From a checkpoint of a small transformer trained on Wikipedia.
Architecture: LayerNorm before each block, rotary positions, no biases in attention or MLP, tied embeddings.
Training: 903M tokens, 13785 steps.
Each number is 500 + 40 x the weight over its row's rms, rounded and kept within 0 to 999. Layers, rows and columns count from 0. Numbers have three digits each. The size before them is the row's rms in percent of the matrix's.

# down: layer 2 MLP down (transposed), 2048x512, rms 0.0221, rows 1110-1144, columns 128-255
# gate: layer 2 MLP gate, 2048x512, rms 0.0996, rows 1111-1145, columns 128-255
# up: layer 2 MLP up, 2048x512, rms 0.0958, rows 1111-1145, columns 128-255
down1110 037:470554477555514497556516459527526489490488482495565434543485506524501570464428547466523539531502476431472484513471441442516431530464477564533534468547456506544560475432465466544401497447485513540476421497460445529458447553494484527505532523506544499495602515493493441461467492499486442502455487574438480593484488506434540476484496516498482534531550479511455464524493494485481485449498
gate1111 103:538499503550490512490479548528455509580466464511547497478481395502446474551537534559567551508464468492526487505453499476529501474531476447545443488407489495501506498447486482521454457439461524502473523476501501501460499445521480468455480483432467563534513559551520523476547524487487523507528512496561468468444517512463473502503575553512510584562576522482528455486524530525513500528523
up1111 109:495452518506505456458474491467473568452541469511504462479480512540496558504435564438552545535475522489565458479536442479536560578486532521529502546521440490458431523509602533505535517479474521512477511442509492493476472525553510420463511485464499556503516499542553510507578451562505469509480506486465597530498442494498475480461464384486436464484531525587564561542539489452506444515505
down1111 109:503491502524489473487543510483532491545498531497414475415503522547538560527451383504457491505561494457510527477477570512452420485519576535510520429569545509543510551551498483472512502597542444481511525516485500510542470568539436493509513456523507517537497507439479491524548483475438464443497412489509484553469526495583488416554529503464483498496476528547461487491556480524436524546517
gate1112 103:453504503504452523506537491497457512505464506459510511494523510562548443468456418531460541435451541541398528537591525493548439475540510546518505475470518462490517462492527534558507522459519539545455476502479474458429457493535508490524563527409509443447534500460450437511489494444550550445493520548551502509540571504509471546518536500490549493569465514399509466604550537537518466415560
up1112 096:551528498508497472537439480463548486465512536531469544509493482414521516479507539482583469505531451550541500457475483574461564505461464472487468513571531546510466549467436518433486473542463542494500480558555526543550545512462486536527484475558499527614457514542571458463468471516466409520525462486442535528500433467449479424581506481525459497393512499509498528428449468518519481471483
down1112 113:497546527486467416496558479480526431474566530521481550491528500485469551517487454465557442483558491480541512483508508540464558555506525504438538468495533486503454550426560445476467475609428538522425549519531442542501479478558498562548511457547424532535461490493510539528505484516441459463502527489403515510547455513493475503536476513521408445432489484493528499540528464535513482513525
gate1113 071:498477479472457526468494461523483531552571409470530478442492516496471523458463498480497510491476555521452533481493498466473464521474526516474532474517489469459537492473524416485459509433467503469486452549519538478480528498485562499548474476456468437526503500463505516532497512553526452506459508504579434469532517539481552499508457501463496472486517484463508490483599535460513525528456
up1113 078:528462589528509479492501531552506532484482518572521449533523434512486455525528542468454559526478531458495516464419441568447429438528470512542430516473590594516471514552519519495466588493529567527535537535491526482470577519522483464505517565542514580500515551500439478497540472528506524503461543509395591472499536459463522477509526527560549525469545532467426475512394519465492509487473
down1113 072:499483552461545551503501439495518475551379557508506433443491546548470417508538475535392511525479425412521516481560494463427429447562527527582471483454514546554453441544470521499461515479458535544488572461468521507507481499515461517477467514472436475573554525565459451455492502480498538505464504541462532479521567493506485486472504502494498554474516468494542506474479521521471503522472
gate1114 094:516497519500403489537482559513469476484480445513459503580475495438477462534496540504556395458531409536527549466520504511420555490502566606521497503488531416449560502431494461491478436510456523492521467538532507455521551472456498450493520483527524540440496554430489517496520468524429516520483586537489502482474493509496530507489528526478541502501494466469517573524490517456502446538527
up1114 089:526443455474484480515514534555466470472460503517466440456491463519492495521525507478579443506484394447576538506465526505459545492512533548550480508475586467432551485431480467526489499497479512476524516576456513460476466507440532502501538447448505556429474539450496498504539494478448557561514591534502547518469514528455565493504575540484577489464464459445481499530447507499506490507514
down1114 093:608541472455485504554520554502505533474552547518503500511528495483524533566566496471488538445493511463510512496491536522494496492486506490516485497527526505526480475490466497492524509563491489472505543572525533531536526458566497482441524421492470459538553588480429555466508502500462458533443597488496481433576474570471486458543562578465483478400542570521466519535556473547524468562523
gate1115 141:487512496493519455576481468508493517555482469506534546490444484424528512553536532514497522522539481483517562574522532514501558500457545465475479462481513469572496546520526507466529500516524523534460524446491527444486504506451455529492574456497400486567544527536470544532442472484521448526523545567555514550521452469486548465422468499499492482463488499478471525472539415429541483528461
up1115 136:463530501521415514510546482484536536504454486558467508526536504462484487479537458552517505474484581504530443535438497519495516481405530438430494463531469511495512543496457523447547554540495573452533510529469432447442496503476506422490490514529517536452379508502520475450572466547492441439502530546456538530501501436488419556541599523488521461487525520544454523441504479487535574462614
down1115 130:528554588501466447495447443532506451458460540467513474508558522507379529520525468580349499531462497484517503512449507622494514500508441537564461447437439515440504513494548474458545400493539563518412548545436484514513490459526517444490413510438513490507499502549526519482455540487450490452453528447535476457481521498478515582479526538518500461473483512481527458504454501495464507488494
gate1116 076:477483444472493515492534454521525480491555503504505476458506550476421473469530543530531506475477436553512475570514500456537541486491526475494516446484484526490513559479483542455510484448526485509492487515521520521494531567550492458500409462457504474476518490528588448547513547462483547502486471552543493531534516499481445539492569481465521430490543590430554545531532521514523437476553
up1116 066:475532554533531504474489551480468514443453484494536484517475464532582527478489472456480441560523618520488492422510505528474458488524447522514470572511544451523498453517518446507475490509510464476515516472520494502466489433430475567500558527586500534493473462457386597476465433504507504493526489460506540461417439484513497501496410504531477554526525380561468451484492480525516600525474
down1116 085:498519411549448471478528581520544551501410444489449457531545508526489524474476459547464533561553537533526500457524476437488438473556515552523515549586469408524461425446558487507521512538482498468558487483533547478476513452508440520528503502529474531468543510509480520534510504556533407495511480457533497539460452465510485495529394490533528469526503466560555465485461420500463478509563
gate1117 029:518533599409533549589462501487472416472507533469464488561546522493557509468531524467479460532504547480510511553504431536514522523480478488485582531463558488397526559549486521576481511535548485433448495454448438470475517535500613521482486524429476410534515531530411538435535494535523467526467408585468474468490514468481493413523510488505469502610528514492489541531500505552491504548537
up1117 029:472584450495470582482500507493503635438427475478547515485556508477472549486524460482487405523562552534521532452461485543453471482445527473488513486489494519501455451535464511532495450641480509470494529489481409452481492442500523462546506486545542550464521439469510488499515456461548501488509480471545428532455492499471518504512531482545487504487560479486444559446568440556517515541485
down1117 026:475501491509536483480532499475466529556502523454524486448536457445522534534415533534514488491530483514438496471512548514431466450425488540470528425476459557535498487445469519620458450471509474481517518518546476513489446467545467487443506547511510458463480483437576583509465449501527473565397586450562493554441520512480506478552484523424498465387461530546482517422562474539521472525443
gate1118 037:494547484433440489515501504556643429489528472467532459489519474565501524481490500501475524438466439496518487513433489489412479481498542529488476536499494452526510485488474533466545491452419440464461539524527526549452548485438491521508493519483579490484510544472460503487615541456534512469503500498461514542480538508516543501498468518461464442484513552552491502466486551491412477460490
up1118 037:454532467434483526482571498523544487474535469457478506467520497570505553453511513509441498485510423488526485512497511500439523414480544544520480481494477475548455458483494557504518497461445441509485529504528489528500513484452452537515468528482553495485502561454531439477603563529519498503518546483463545532460583485493535512437507543470470499508526527542506454457490605483511483441475
down1118 039:548512545485441524448493468514543506539446477441480451435494528474517559484439506512484482461483427539513527509455497467504458508538549525555513498523488501511504461513502485521563556484527529408432530497488563536538533493520485473429477572494541527527524534362527531490528563494613541511454559498469482620488489509448526515468478538440505480476483511592499469470428461477496503517503
gate1119 127:457445564453471506502475484561490502524457556503529499463531486563467600475507471524529442508559512478572427484540506531469503497499542501479514477467498546479442513504544542489419519515511476483525524502647519488462411567516538527551521476545412564437515481488484411498427482515478531469526506464494514485479484543452514480552431464581493480595493464500521554465532494494443460515506
up1119 128:474522463510451490452485512552583499565497429544510493539503406467550432517446547437442550478496528581474532547570586502511534529517508461512510555507456482520484510454479491546494450507462487483479545464425487419477528454396508467492529539445524541517385486518566520527527554519467440415532523502554480504523524527559444497473508496483523472450507506470560453563530549550527492524459
down1119 124:423539512500445497495472450525504532447570548523523487511507489453493451527501519541545511483516514497444560458490521459433544529510508523490498573442447467568486504494514512538462556469514552536463473437543458425487510559474452479473547457480496499490510500535485481514516604546461507538505531468535533514480532562519471464541489493500498474562509503512455546541472560518532539513423
gate1120 063:452453501520457526503457567544599483486488517505446480470440508476551533529451467452463459548497424528473502503522500524503520476476528551478488459508498410508485514520476487457457550522531498535501436518448460509540432541484428491491473503471486460529506511542469482544503494493489569519526543586458457483533512511536549461483486554475535518481529442475482511566532477468521604510485
up1120 067:543562391501554533540511483521479505485521526448518480554480518519510468506524473463503501477511539519573545533487500425469448462540518437490522521559541579555524435518444484463483463491566501474493543468574567489493526425548552486491494535531519508457546502514569478442502533438461466505435470447547575615500457491549480599489444515502465450475509417519525539476430476517516468455484
down1120 065:450532563464500516507565463487401423595533526412570552450477501485540500541595521443479520481520540450482433528530526461507422461638450483530515504522448455539512511461493515487446550508459445555555515555498497507462499519550539496462483536552475537463472474458552563430544492455412537489516556538565571473511475552499494479536505530523477494488434492527490506423513472520485486534540
gate1121 129:436512558451482388516540464512539523447498478526583554474484477520494558472463541534483483555468468489509524558500506554567488633511499556511521448538489483487411440439559469544451456528493561563530528491524464476506504478544428554505535434568505539518581450548531508448496529580497512540532574452550431530451503477520510515524574481517540501516555543435460569506505512495498490470524
up1121 138:530510487456543533533453473522574531507482509469532508532468516526473557498516466397468529476505524519538541454563527548499396538510569354439489582544510495566506502457484451463565541511536480467487508504477517453478467557511514556465556522475513371524480466570500506468507510484521474568530502540560523419568442466544517478414502571477519538440495510546487537523514509541435497480502
down1121 124:531493509419497498440514486542459515530485549459531514496516520470429530539524460495544495504517495460481526597552526452527540464512513483433540554503504501505507574526521539490514474530486503515498498501559490419444518522505579463522469523533596565478440543488492457544497497519514484479554487466471505482521557546490511473543510478514520469437540460530462491535505535457384526565507
gate1122 069:547486538544476572521474518535478489480568525537429533448505472463495566576563531447515530447554510514493493514550515558598462540491453545461391546499522499508510488549484509543438513443544453460500470540543478493553477526475543497527527485478567513439487558549472434557508468456478473471548563525491599501513492495510439475483546496503534468547513533479505388456509484491473484389465
up1122 068:480530506524460563527524460595482510476598514486462548483469530479487544595578521466500530475558534456501440564556497522591499494509470542479422569501481480535512492542484511468459526423543466538462446520531471479547443532488594460555510492449554490431501555546493459508554484455465440492488558514527595505517523508519493467487547495456510442531532519500468411475513505482465460418441
down1122 080:482558495520485504458555550514424513501515552457434504475556504521428486483560521545531509490499462422559474558490426518560448481491502509495480574468531515448433461479531520528437528470513499478480461494486560490524475522503581436539525481442475494466476518546532483455524455389514515447505474523451608500551497527502519469439511513476509545418468542521524473495479422545560521396508
gate1123 099:569448551440493511508450549486509496557540500551459514528592486430433524500518496439552526549473469505506531545485560443390542415486491460507569553502511540501591476506486454500520450486566515547482495437505461509569472570492496479503520459510498503532477505475547466531470542526465543538563476445487483537569448530539464428462478530467575390492520503487446465497556536432532508465540
up1123 100:466546426562481551479441491494568457434518456536520473487439507501540526510503503515497489457489576495459452431459439545534472611505453487477463471541506455519491596535508541483528547544525518496569520496478528484491506466460482516462500462473523519526474500496500527512522459501620513532446527422481508554446449486481531461529522496489466532538531509488514509468504461514491473597492
down1123 104:429550436525472536494469492504512484505466476475487497609458446558479543483481508501507486412487533509533473425554419461557498566519522575519438486446465478527457486535401567497507516545482546503522463558457542466506546430516496462494541430465455544470539549520505506488512484554522466536500478450512428506505534457440535516481497409472418531559506449481501458499537525520461521591541
gate1124 056:471527551507503453546498474443512468520494512476473494475518493479449491495523476499507504497480441448472482452447518498499443487493505483436515509605504486408477567420486512543492560542484490554569458535491485456453497453489426442523554521513490580488489551526469467507516519452516526580444492485449499537537437492471464442511497476586484521532507501534440540419473443522458435566541
up1124 056:524518477478501536448533533490553547461488458541561478549488536520544502474476511473491498502470555586522503534555463487489546529528465517585477511404506504570517491554546518453523451495503514461451487468450532522565452535498588582460475487501501432555492401486477530463524462506532524463573532504526444490495529536489552531509447548386537528464497442424523497633523528463578559384452
down1124 064:506454507468506496459475537448491494555475492505512515551460547559497484520522562485507488504460503554503495518451480558504502489611438587516484418466516537537458436538514443466547473452533594515394508512467530571489470542452546540471495517450548489493529464457580536475537432484471560419548507505550520482526533506554529526539465445525491446559488430479574478637468557488490490549452
gate1125 112:550550507493509490481582582510460483562469549529481536500489480449521434571518455469569413471585430490487475474531526556487542512504441607480503535529463531452509453516558475496531513481472506440514480479513523537450514520459507495505474490473588456463555442522451466483488517499533499490522444563594409532474514523569460498536519430586481452397529450491481500561481498449466548506529
up1125 115:581481464528552446520452447529547517480459552450458469465527457500579549461518502585569557493447533573520464573553407531451468533502493511476455496514474474519523511444493571553501528507493453465469506561424487497464511518411484437469521530524501544477552451456490504500519533471486470491470469443425468555476464512496561519518518511473507534540560489532469574494435471459477460511558
down1125 107:455527494493490531453469440492543493452530510572549578527575509532432492469468491476491493532476491484501558522454499561454540439506486465528463437505526537492507454543541542513474565561481569475523470465550523500494476437560529551500466567426533475551437533503540595478497473494522446567547521541458545474540468522481456525549543571467514463522453508520509488458569498505507525469464
gate1126 119:563523498480547469546474462512514521486514522447447467499482596405474568535476494517479480498470505426486527502490543546455527550428431551492502441547538488381501511568489425453431472483460459548497569547471498551529489453497471506530464507532523471527568468554506470561508498439495549550516437530517503530524486488451531456456532548537470477473411513516418532582512537531399510530545
up1126 117:475452540586480566487582546466534528533501452469510509509482451527544568512514510507537491535487504430508426510513495450472485486555452598547467599546431502542480506559482544542561518533533531521506461535537538469503477526521533549524492447435444496497499502465520499434485495560490491461484482452458506536472477454503485476491439476431435485514511493472516531416524517466500496468536
down1126 124:480468521545540520460494451447613523537609541512535540488517485551523537454528558459508586520480437497498508437486502479573453520531528518511516497495517499513475530514473548543552555577503508440561582460513482498532504508518546494508490518462462523499454440489549448531497513491531427520477544502595543549508483467492533501495575471452462482553483564498501464518468450393490455489512
gate1127 092:425477508497577533512429547545559525456509445543486524429524541479470547552469502517529409485541406469456528490474536480560537518494429473500504504574436518534459495517546512575544477477523488503492482483525493517521510469472413530552493507461490519582487489533412444436453526521534467459474493502519505499469482532522492467526461514542507523551519511451501594521465463467530422500497
up1127 098:489544538460506558528445441581480552450515498570502493485564510476540501576475529476522475554444556490565508517397508503520525536593505470463544503489517487502499483584582452462531457476495533467504533519489549447487476444471514525471487558497539446531504536452447457498501459522440513549476489601579466561475558476467520498566555517538472472542501509528520496519484463527471518565498
down1127 092:517505502428450441557509462545426519508571498521547472466548484443412465437471529458489560509419542480463424527551526495543476487482506493491443516523521439469594522531484495435521416476475505500499554510481488583496506465547517456472509526434474488503471539425489528432495506452553520459478565514542543499484584456465451479516539509533531459472524470514509447475593514547452451524482
gate1128 127:530554533546533502551507513532464506497478478501560510477504472499468482459569505468476479483541518518523561542509445514449532503433497583488415537475473440478446395505518447560550537419438465494484526480494522452538502498473493473502519438551410511470491518487514469477540481535461513405494526486529576582560505555527530423491531491537482475535522552447514552527539512440440457410559
up1128 134:533419491516479503500481491498479484477542485424428451423492492422489501540351504516477545533481532542437555508440528480444570495497508528559539553523518484531534474513488501520483503569517515451535543527519477514521476496541487507520415552468466478476502558458497468510450528425506503497549477480446526448501548510544492503479479521515501469441464531494529493495503454583437546518553
down1128 118:530487481480448564528522516524461561463443517460473567485479546503498474481548436494450506485569438529518517470509461528538429570509438588493498522471463479531526519511472456504545503505466504473522443467474475449479546529520507500491548476443489385436505541518494545480545519505507511488547434537479519448512534529547495469540494480493472481458540476481487468494447475552512547550415
gate1129 105:497435515481553488486536402499538557469582518507438526546560526485527556573536446520521485439575447490478446427480530493481476485476492463439551511469497461532490491509454476449483472449542485490412500516540455433509495448553507452554478481552449513479450431483562503493489481554472495489503473433505489499509501503559532587465554441506535577480510450488554462499576474477501480478479
up1129 107:543542491497480482541494511485490460506514478497476471447485517529450463523451469474493569544492497477496555565521470524470506447605508511513518520475550550477589486445543509481542574496452525491518515537430499528443517491486529550511470580553469435530457515487472432510480509460549474547522503502441571508523518501519526490543471561545496503463493548520485501453447411513471523522502
down1129 103:537534544440459494552524570495468526531460526501514560563535460536524508537557472467486513478501534513529512520522456452478506488465502517483523516500495409457460516472393474524507418458456532478493383537483507468459498557522553434491519576519520422512460469557546531470415522459458533486565547528489590552445439493490447522444490516424487500524487523508429567556497547423477449566507
gate1130 025:463498514553485535521510428482441485473581466536534430544511533499417380495576498365548450526429514393520520535425480543447477450453480484518507508412528481470503494507510517537496524496493547454514503471529414473516537442535529498454527509470500450503404523460522459556438484596486497487516462512501491515544564482503491461501566560496528507505510487528505494484532544556587435565557
up1130 025:518476544543498525558512457522433513478501453513484453535462442506523370480495489388497464543477481485524462554428437570493529474548529446550604532438521523481500485534455519523496566504474576548497571426481469475552520447563578479507481475479531427501521600514474456547488507497453452436469487514444547545444537508446489432486548498514496536458569531532513470494598528524527467526515
down1130 023:462492448490532497500422532474551518527475469519484576526525461576448518523527519573438535529566456444493556532501511524488452498553467502452451465541519486542553529499499510535491464454482512553563588437532510496462529517492437598486511396473533500486510455575464497498520507527520541447533493523497502436453480571484517493547421452437484544448499436450556509518504509504510500501490
gate1131 046:528535507495441547450556473517497476505483469472493461524452386454454537537531504473543520556435554545489488493467523424576506546530563513523545508500553494507487521560531488531476492519548544414413397505517534497523474491565568513516501432481554533509575438530476551448546439398510554499560531528455458467499631490457497512532505505490492539467523509425487442459505555508437476521539
up1131 035:515536498492482518443500421577466500488497498488492489518420418491505521542470498462459498523453516505489502529497465476504563500496537526464550552545610465501473481563546517574476461459520521419465459482490530469436427576515539538508497473523527542520579456511493509431498406456489539477525580537510460470540600503438480491517521512493509580438494480477531454483484536496450525481508
down1131 043:489569464505548492428470454476512521418557520471493539450465441526531491563501468481427551416502458470458537540516464524512515510555582496449486525423537508474546473539492473542591503389574450481480533481428528506439512492485434474508508561502483514475503525488466510510449517517453479444467467431584543452496495522452500485517562496428470525480488508511464441462504506501481568519527
gate1132 068:467545482408509444514595460591515471469546489442414489473569443560428524504478561503506609436510543494420526475518492482463503511508558546514540488516522431521499498473483492511456455470482433536461495489514544472500510531470520478501555502494508448519553534478483538474459519533521428461433574578419465509515503550538526448522493566549575492494511520490464506511472496579471524462557
up1132 069:478577480486565445456591479496556487485607470422387491479564441540509533528442556603492537457468507549504507553506499425508544491533538510498557463456509494522501464463532581559416490462419422524480494463466493464512499534495492473453510491547506524452515457468524509392491448513559456489427553553429507527471558495484541500495545521539551488528569494529390583467537510523481475581452
down1132 071:527530517475576538487522517520517535513451584509460482504449447536516562487486555475595474531551529546460507489541556519506478512427488540562452430511593483494511515541492511481533441549545452523455487438402516569536542503532485566573581568525567447549531494528510480601486436479517450481451489444423485459517499448567560449425434536429617590498471510541506493504514521512515532454535
gate1133 126:476509485464566467494511492491592496508546540463600514475465513462414535483525491549463491476511546473476568509493530491465463530458526478489523511531486488506505453558485489521433557429466527512513523506497549509484520508493557438468561480473517505472592540475438520518502441566517520549495529505520467587503491487487508444486466450552549547534496493493554565432525535422477462488412
up1133 122:498447480529527494585524554500517405482588537457423559451456468453548548507504452508590534459595533517518503487460434539545512529476557516524532513478526519533509438547416482467469484489513463590466500511540483478488461536440493481538447522423532513452469576539508510525512512557483540484507557450565525526533428497566476479452490521519541486492430479536506507545521501524522545499422
down1133 115:591540446483480560486539423393441473426510493483392530519511395543487544470555556494503480458475499503497498560523510497487462511479531493536487520518484477544497530504481444548472535468515495506439555484480489554467506537562461518449589581555496576518587487499474499461512552441520551467548428523474536491482506489453526542524435515530599479520517506540531474473502433466449441542416
gate1134 028:502512543520444455557481486540491590427513510574442500541537542616466514506553499501558463499535490538466537557543497538438496488423521477521531498553520528513518487499518439485487511526478481550503478498601475533531593494428503506514515493488456477520543510550475489519453392538475537536523526490502486587518479521506480526567417502586469505523523386477484488439447487491471447482472
up1134 027:506462557504455411560503511517472539463565504507427501489558543512421518507497534470576540523524484521511571484564508609455498489412509485439519465516501469474501478564565456502442525451486477520498515492553474557547524468430518501563562472523472534538525461550499552446494437531488504511475498519453500579558523469421484512523439540505504478455510466482503564531435550484415478488453
down1134 026:536496524548530464532480543438536528516473497586484487577497453514470513456530509475470515555422487523467433500484491493508478534403541513553499485549483495518495533470523517518563482468481480492418545551507450518520453476492503507496567471490527524486611567460514540463484476514491586550524521546531518480470488515452517435458512420410582562522492478492558441503572537541438476537532
gate1135 120:519484488524464499568542536559375517431536545480479442548471538478467472529517484445581531429390569496438621562476576502444542488547493482456455466463561527507516481448542443499439492484529491468484585525527577508552474541489498553609495487422549442510533546479514618537515523502478506491506464507488497547474423515462511498511477496474518520479485531484485526537393534491506516515475
up1135 128:483459453428542565582478454538513504496475501488490507514508434493516503546499544473500490479564575519487474497589575539498472487542519550527449502418490500490481504566513537472415474513511506510431515556493528511521527545497462484536491535524536454515527518543543507468507465472513616520551464454594454463523531491495521455533524531442524565416427488429507511500490460502487489485544
down1135 121:428415521495499494512525509515441479450516516446491529507508522456483509429528560503527519456566510539448441455506528448487489488533544464519505510497589526444533479488442529515595533498570493458529534461545538525583497574513483467465486505601472439524541472531520529545481513479490477508450435471435512413503622477491561450496432515517541528445488482499554483495520420450503490494482
gate1136 132:528491506479502576476504495512418478503505564541523443478554467567453459543559497500535490504490542527448492398632480467469607486495468564549458453491437407512439508493476547535416478480431508493556480480485471462481452449467536505474528571525457491500504452492427494587493500475495480510478515615485489495569518515513489457427523508545502474547475491503519487595567505544540469471527
up1136 129:571526513491535548515510632480504499517593461493451550478594505485476472552524482474530443501456553490578551460499535486509523458499522496540579510554569535476534548487533527513458461502437494567471472495503560524397436519459509517479568486540525544532504455537499539452493521512554522545515500598467517422467519502531462535510478530516461481491498495444507483406479495486560489560494
down1136 125:514519437532458529463510517529521605463457453508478458580541421467471541488484385517557502515490453467485453560572503489500538460543541537512502457532500528515526483539464461499564514475494544471562475511531483497594554512541437509528512513468510455574467458449506452521509495531496528485454499451512573497493575488490558550546499431516506467477509520546474524451518543543469472454462
gate1137 115:466458592434522476498493476474579547433530517420508476518525462518488516464436463451596474538547532556478422488491417522485497508525512557578499520558461531502468602487527487556520555515533515429553472494516526547506502556440494432548478497553485487543487473475552493559563538520497547536491538490489498491526586531497484460491496506585458433539478538559537516444485534432498483516480
up1137 114:511451471475547475503508472488555535490575440480506491562488457498511484472482492562539491553467592510475498515484457466545449483539480518482567544512472515481413557520559537539461490461508512524484473495569502592493502482438517433549562520533530475509458498511592516505512508518540501519522612499462525553552605446483437466494496490544487409561515525538564471501576486472487525475419
down1137 106:506480541417472468457517587443549512514531488434547473512515482520399447552519521448538473532482501579526532513560475521449470523569455554530491449515454504521433437484494500478492526499475501491499484501591487482425517578540552446534569511446517478547443519473541495503490462607431550556518486533412508438547529502438503487436506486552531584556488482437465529514423457486547479555483
gate1138 094:447462533477485488435477435462526508538506519548474481516522542510492454478508478512436516462518439487572510497490519554549449528498518536521443460545615546518511494469513461541525574492515452566391557507466496549493504570549483462462526519464555553469495481495557452578458556518596482411573454505484500474418483554555507538466478496474541487493417490501487491504517482522479493533553
up1138 091:511425504499493538519501430458453488580467529484449478531497548545481469549515482499437494449554437559497547566448529537511479522451545501479552490571557519437520444482472462414584521518504465574493528533452507487519512517466446494493459479466508502518496535540538518477465535455564464483482510454554469577517519505514500494496408483484540543487508539585506463544497506565438529524518
down1138 097:486494470468426492469525501503516429497498513540512446533425506559469439519455470539457514556540461512567516479500491495495450486488548527529527519521517480500540498510506475468539536483479469506418459460539526552514566568535521545465528521488514496478527533559521475521470565531579510494470566503515454464500491578520555577537486487452550499484506536532443443446533551558473495560525
gate1139 046:512488546549524487515567500522421489556483455533551508509545451528567462529530490449489520504562513583579535496445510475495486456493419549495509525543461490530545467518479531600535519523496537543441456552456473485509491573518465391419462434502515495522546500500509517452498570457503465507527564464522486401504449536475471511472501467543500484440388543369480518489517484532475494469485
up1139 049:535510501530531542450538496533417491440596469487517540447542513530623463488596507506528505458520496537535503473456529485492556449524500562500502516450463546501541518534469533556538573530494553522477494456444515457466416562452494539452484478491493498463552397467434425529491532495537517513539501443533536503494472507524556434522505369574482501411428551440407473518467482511495495391481
down1139 048:451544474494487505531496475508491499525527418459554469472543467466520511598542459513433450520531576606563502556459500432488515492509449465526469475532524564497515535410521494588525464534520477501516502449484502465446535558503499522487481461560555470495526506498482504506454566479415503507490512502467510538467504553543495539524481497525475467500468541515452488450590462449476511519516
gate1140 030:519450543547506466498577486437457498471510533465441478514546520508487440535517490492480559547544519549540510483501389471571472536483469524496475519510539435502464530514508452489455538558436418474476434509563367519465481503529495465504486523522499558511475548493508505510533493573425429527496510558577489544563458519493532526432513506545464512486552419515483550495499446519539506476437
up1140 028:440508565552513458538516474590472460524547485521548472546486442522495493492458545506566459502407498484423522485394491479568450527516540576546436461484544555471498549530575525519505484506511506481461487442521618503498536510459523436490490538512443485523524421488511489469569472563507456460516495463436492500512536457499509584512516532530553478510445486451558507536511464527520477396525
down1140 027:486437539491461520494442484490538491527443516562511478543440497509504502525474499459480513480533497529511467539530530522586492485510514486559548526553506507419504450493477537457462534564618556515531469483534499415537444535509517529547506486479479526510529548461574453481512424582491463497529461370501477541483523541485541495500533513437431495476490488475522521466579481502539541561403
gate1141 129:516493461519480519532420516542489503447515540476517505595514486522535499566465540518517513477451447542519496453478506445572490546485451457591499396507467530465443556450485513575554530506486428494558484539520443560440496425513482457494508458538521473480491439518467577468493468504491541478532468539526523444438497512524541427525428419506474577478555435475533490500498483439519499511451
up1141 136:500419568571449488546508535544427482512454527512486450478537495518451526518505581508501477394484489554558514461515518488563552441506510457532497491442481485555494553513525513543493497456448509453521472536512423494505526499485528483484556474541550544517504454474493420490501465453521530541386404516509497488534415526461516458519465477525487516542529515552535472534459517495570565469492
down1141 126:481516516478562476518508579480447489485482479480474459442523509517441505553517507458557507456405575486492478560520451496463471516527435560489524454484529436540479493467585521443537539429499548456498570466524419468467525562568496554537526505427494490460465466488488488452490388524470563506458493446448501485503540485452578505473503532489448444478499481547517526523508537503502515516478
gate1142 121:461488558588485567560490508464517531490502501506437424474544481553487499480445559542536438428497585609440406506518447529496470551500518542468459545524481467524442457558503511450433487500522490541571552508488482472531497532458529502513469505481554508490477579518574512515527480521496489467473501527515465450555525489618522465515488447472467555569476582461527425502473502477554487502471
up1142 120:481473536541486514555538518531454559537482468576570439448452482523479552509498439492562561575460485554514504515472502549542515562548503520504472545539490578476519544500519456538494548474552450524581443462396432546509535528430510467511473435542388445566500476450497424530512524572503530561428503484536539557439500498529496521449577537458516499499501580517512464488475544537448547478467
down1142 114:533434438460519524433446500523462488480491496521558470478455455563515431473500495461517470494481485509497402488517456518521588514439418532444425643482475514533540577498596435525563498519595463461505489510510472491524545502488530541426517407562438475574515532515498477544496458555489543501534480494494533527453499501524440434452592507478506453490526524524489505490547533506529550467493
gate1143 128:498505473534549510486495470564473507501565497488512495408479538424515575490494528535525430571462492500501540422529482557465490535476515570485482478517560494460638471519583471505464438504547538488510438443499485453523548546459472494485483455499487472523576479536488479531444463483537521456503495531464565579472440478507548444518524455522483468544534570398526528487465546555449518460489
up1143 134:456532497563550594496550547561540455468400514552472490540518446463479479458496533521418505510481377501500587461559572458542463511492489520540523562452474539496481505488467427529557522480485503466486470466535493469467497472472526544496441456443442451474504491488463551442478494496466507559545499510468544502449445449554553548553561524541491493485535526578498499526555436533512511549457
down1143 124:401509506522538484472452496441547522506545496490479520444512463544469445590537474485530503624527496533544472509554459463421529494540503447577544520478450542497476486494493473468471510455511423462487553521589548481448507472506479518496471476472526512508451488471454465457468518500558503537479446497484479510546555493489450575451511504570471571491472489521506426513465517507496493578495
gate1144 126:515536556525510484549475572485495544488478482589537546526496531495526533521528607429543508466516462574412467505503547494420518485491469432444503528564544593468503481471508447564524486513585513425457499507543422529482522509446510543515484574495460491485544525520516473485392528505541534500473512462480538444559421517461472510476557478544512559536575477524447525485526478515420591540457
up1144 121:567424553519516562541510488500498474437482507485471526536507509518474492473621559534589481481436527591546497455564493493435431490460541475463472471542557463479523504530521511539466538537562483453496557469497505527470514557461401534496528493500548494496512543483508549481458506496456466543548486479528629505504528515510439513512445495515466608551569486514476495480528521542446512554549
down1144 117:564469542488545461492498522513458506514495482479492556464500404512569553518497529525452590584524486522512545538512423517468476494437463467475491525495496453544591473423514453489514529455457458449484484553531539449509449509499441552462460481459507515501466468453552537544470448523511437482530518488547479453473511509548534458473594468434517508557496466546508554433511548544513550525551
gate1145 101:489540460448544503522520498534513492578476505519522519535463469540453553578511577472532559505487470521588516447459596452503545504424464540525522419470529482536485417541534505485532445475504513496451539508469475549489458504441445526500533486488526525509479486583483475501491517562538427532491514520509472464531487512444435492468519537499493503529528488520437462461471502474480464552480
up1145 108:475518522453480516528487502445484458564517488474469467532475458472491535535552484531494438435477490528550491487425529512458425536507506521501494485512460489521443537522504535524555420412471513578440521538595470404462470449525512482484527515581546465464543452522475545467464489567504482503542540467471496461548461452431519531486431535491506564517549526455433516511454523531433418551508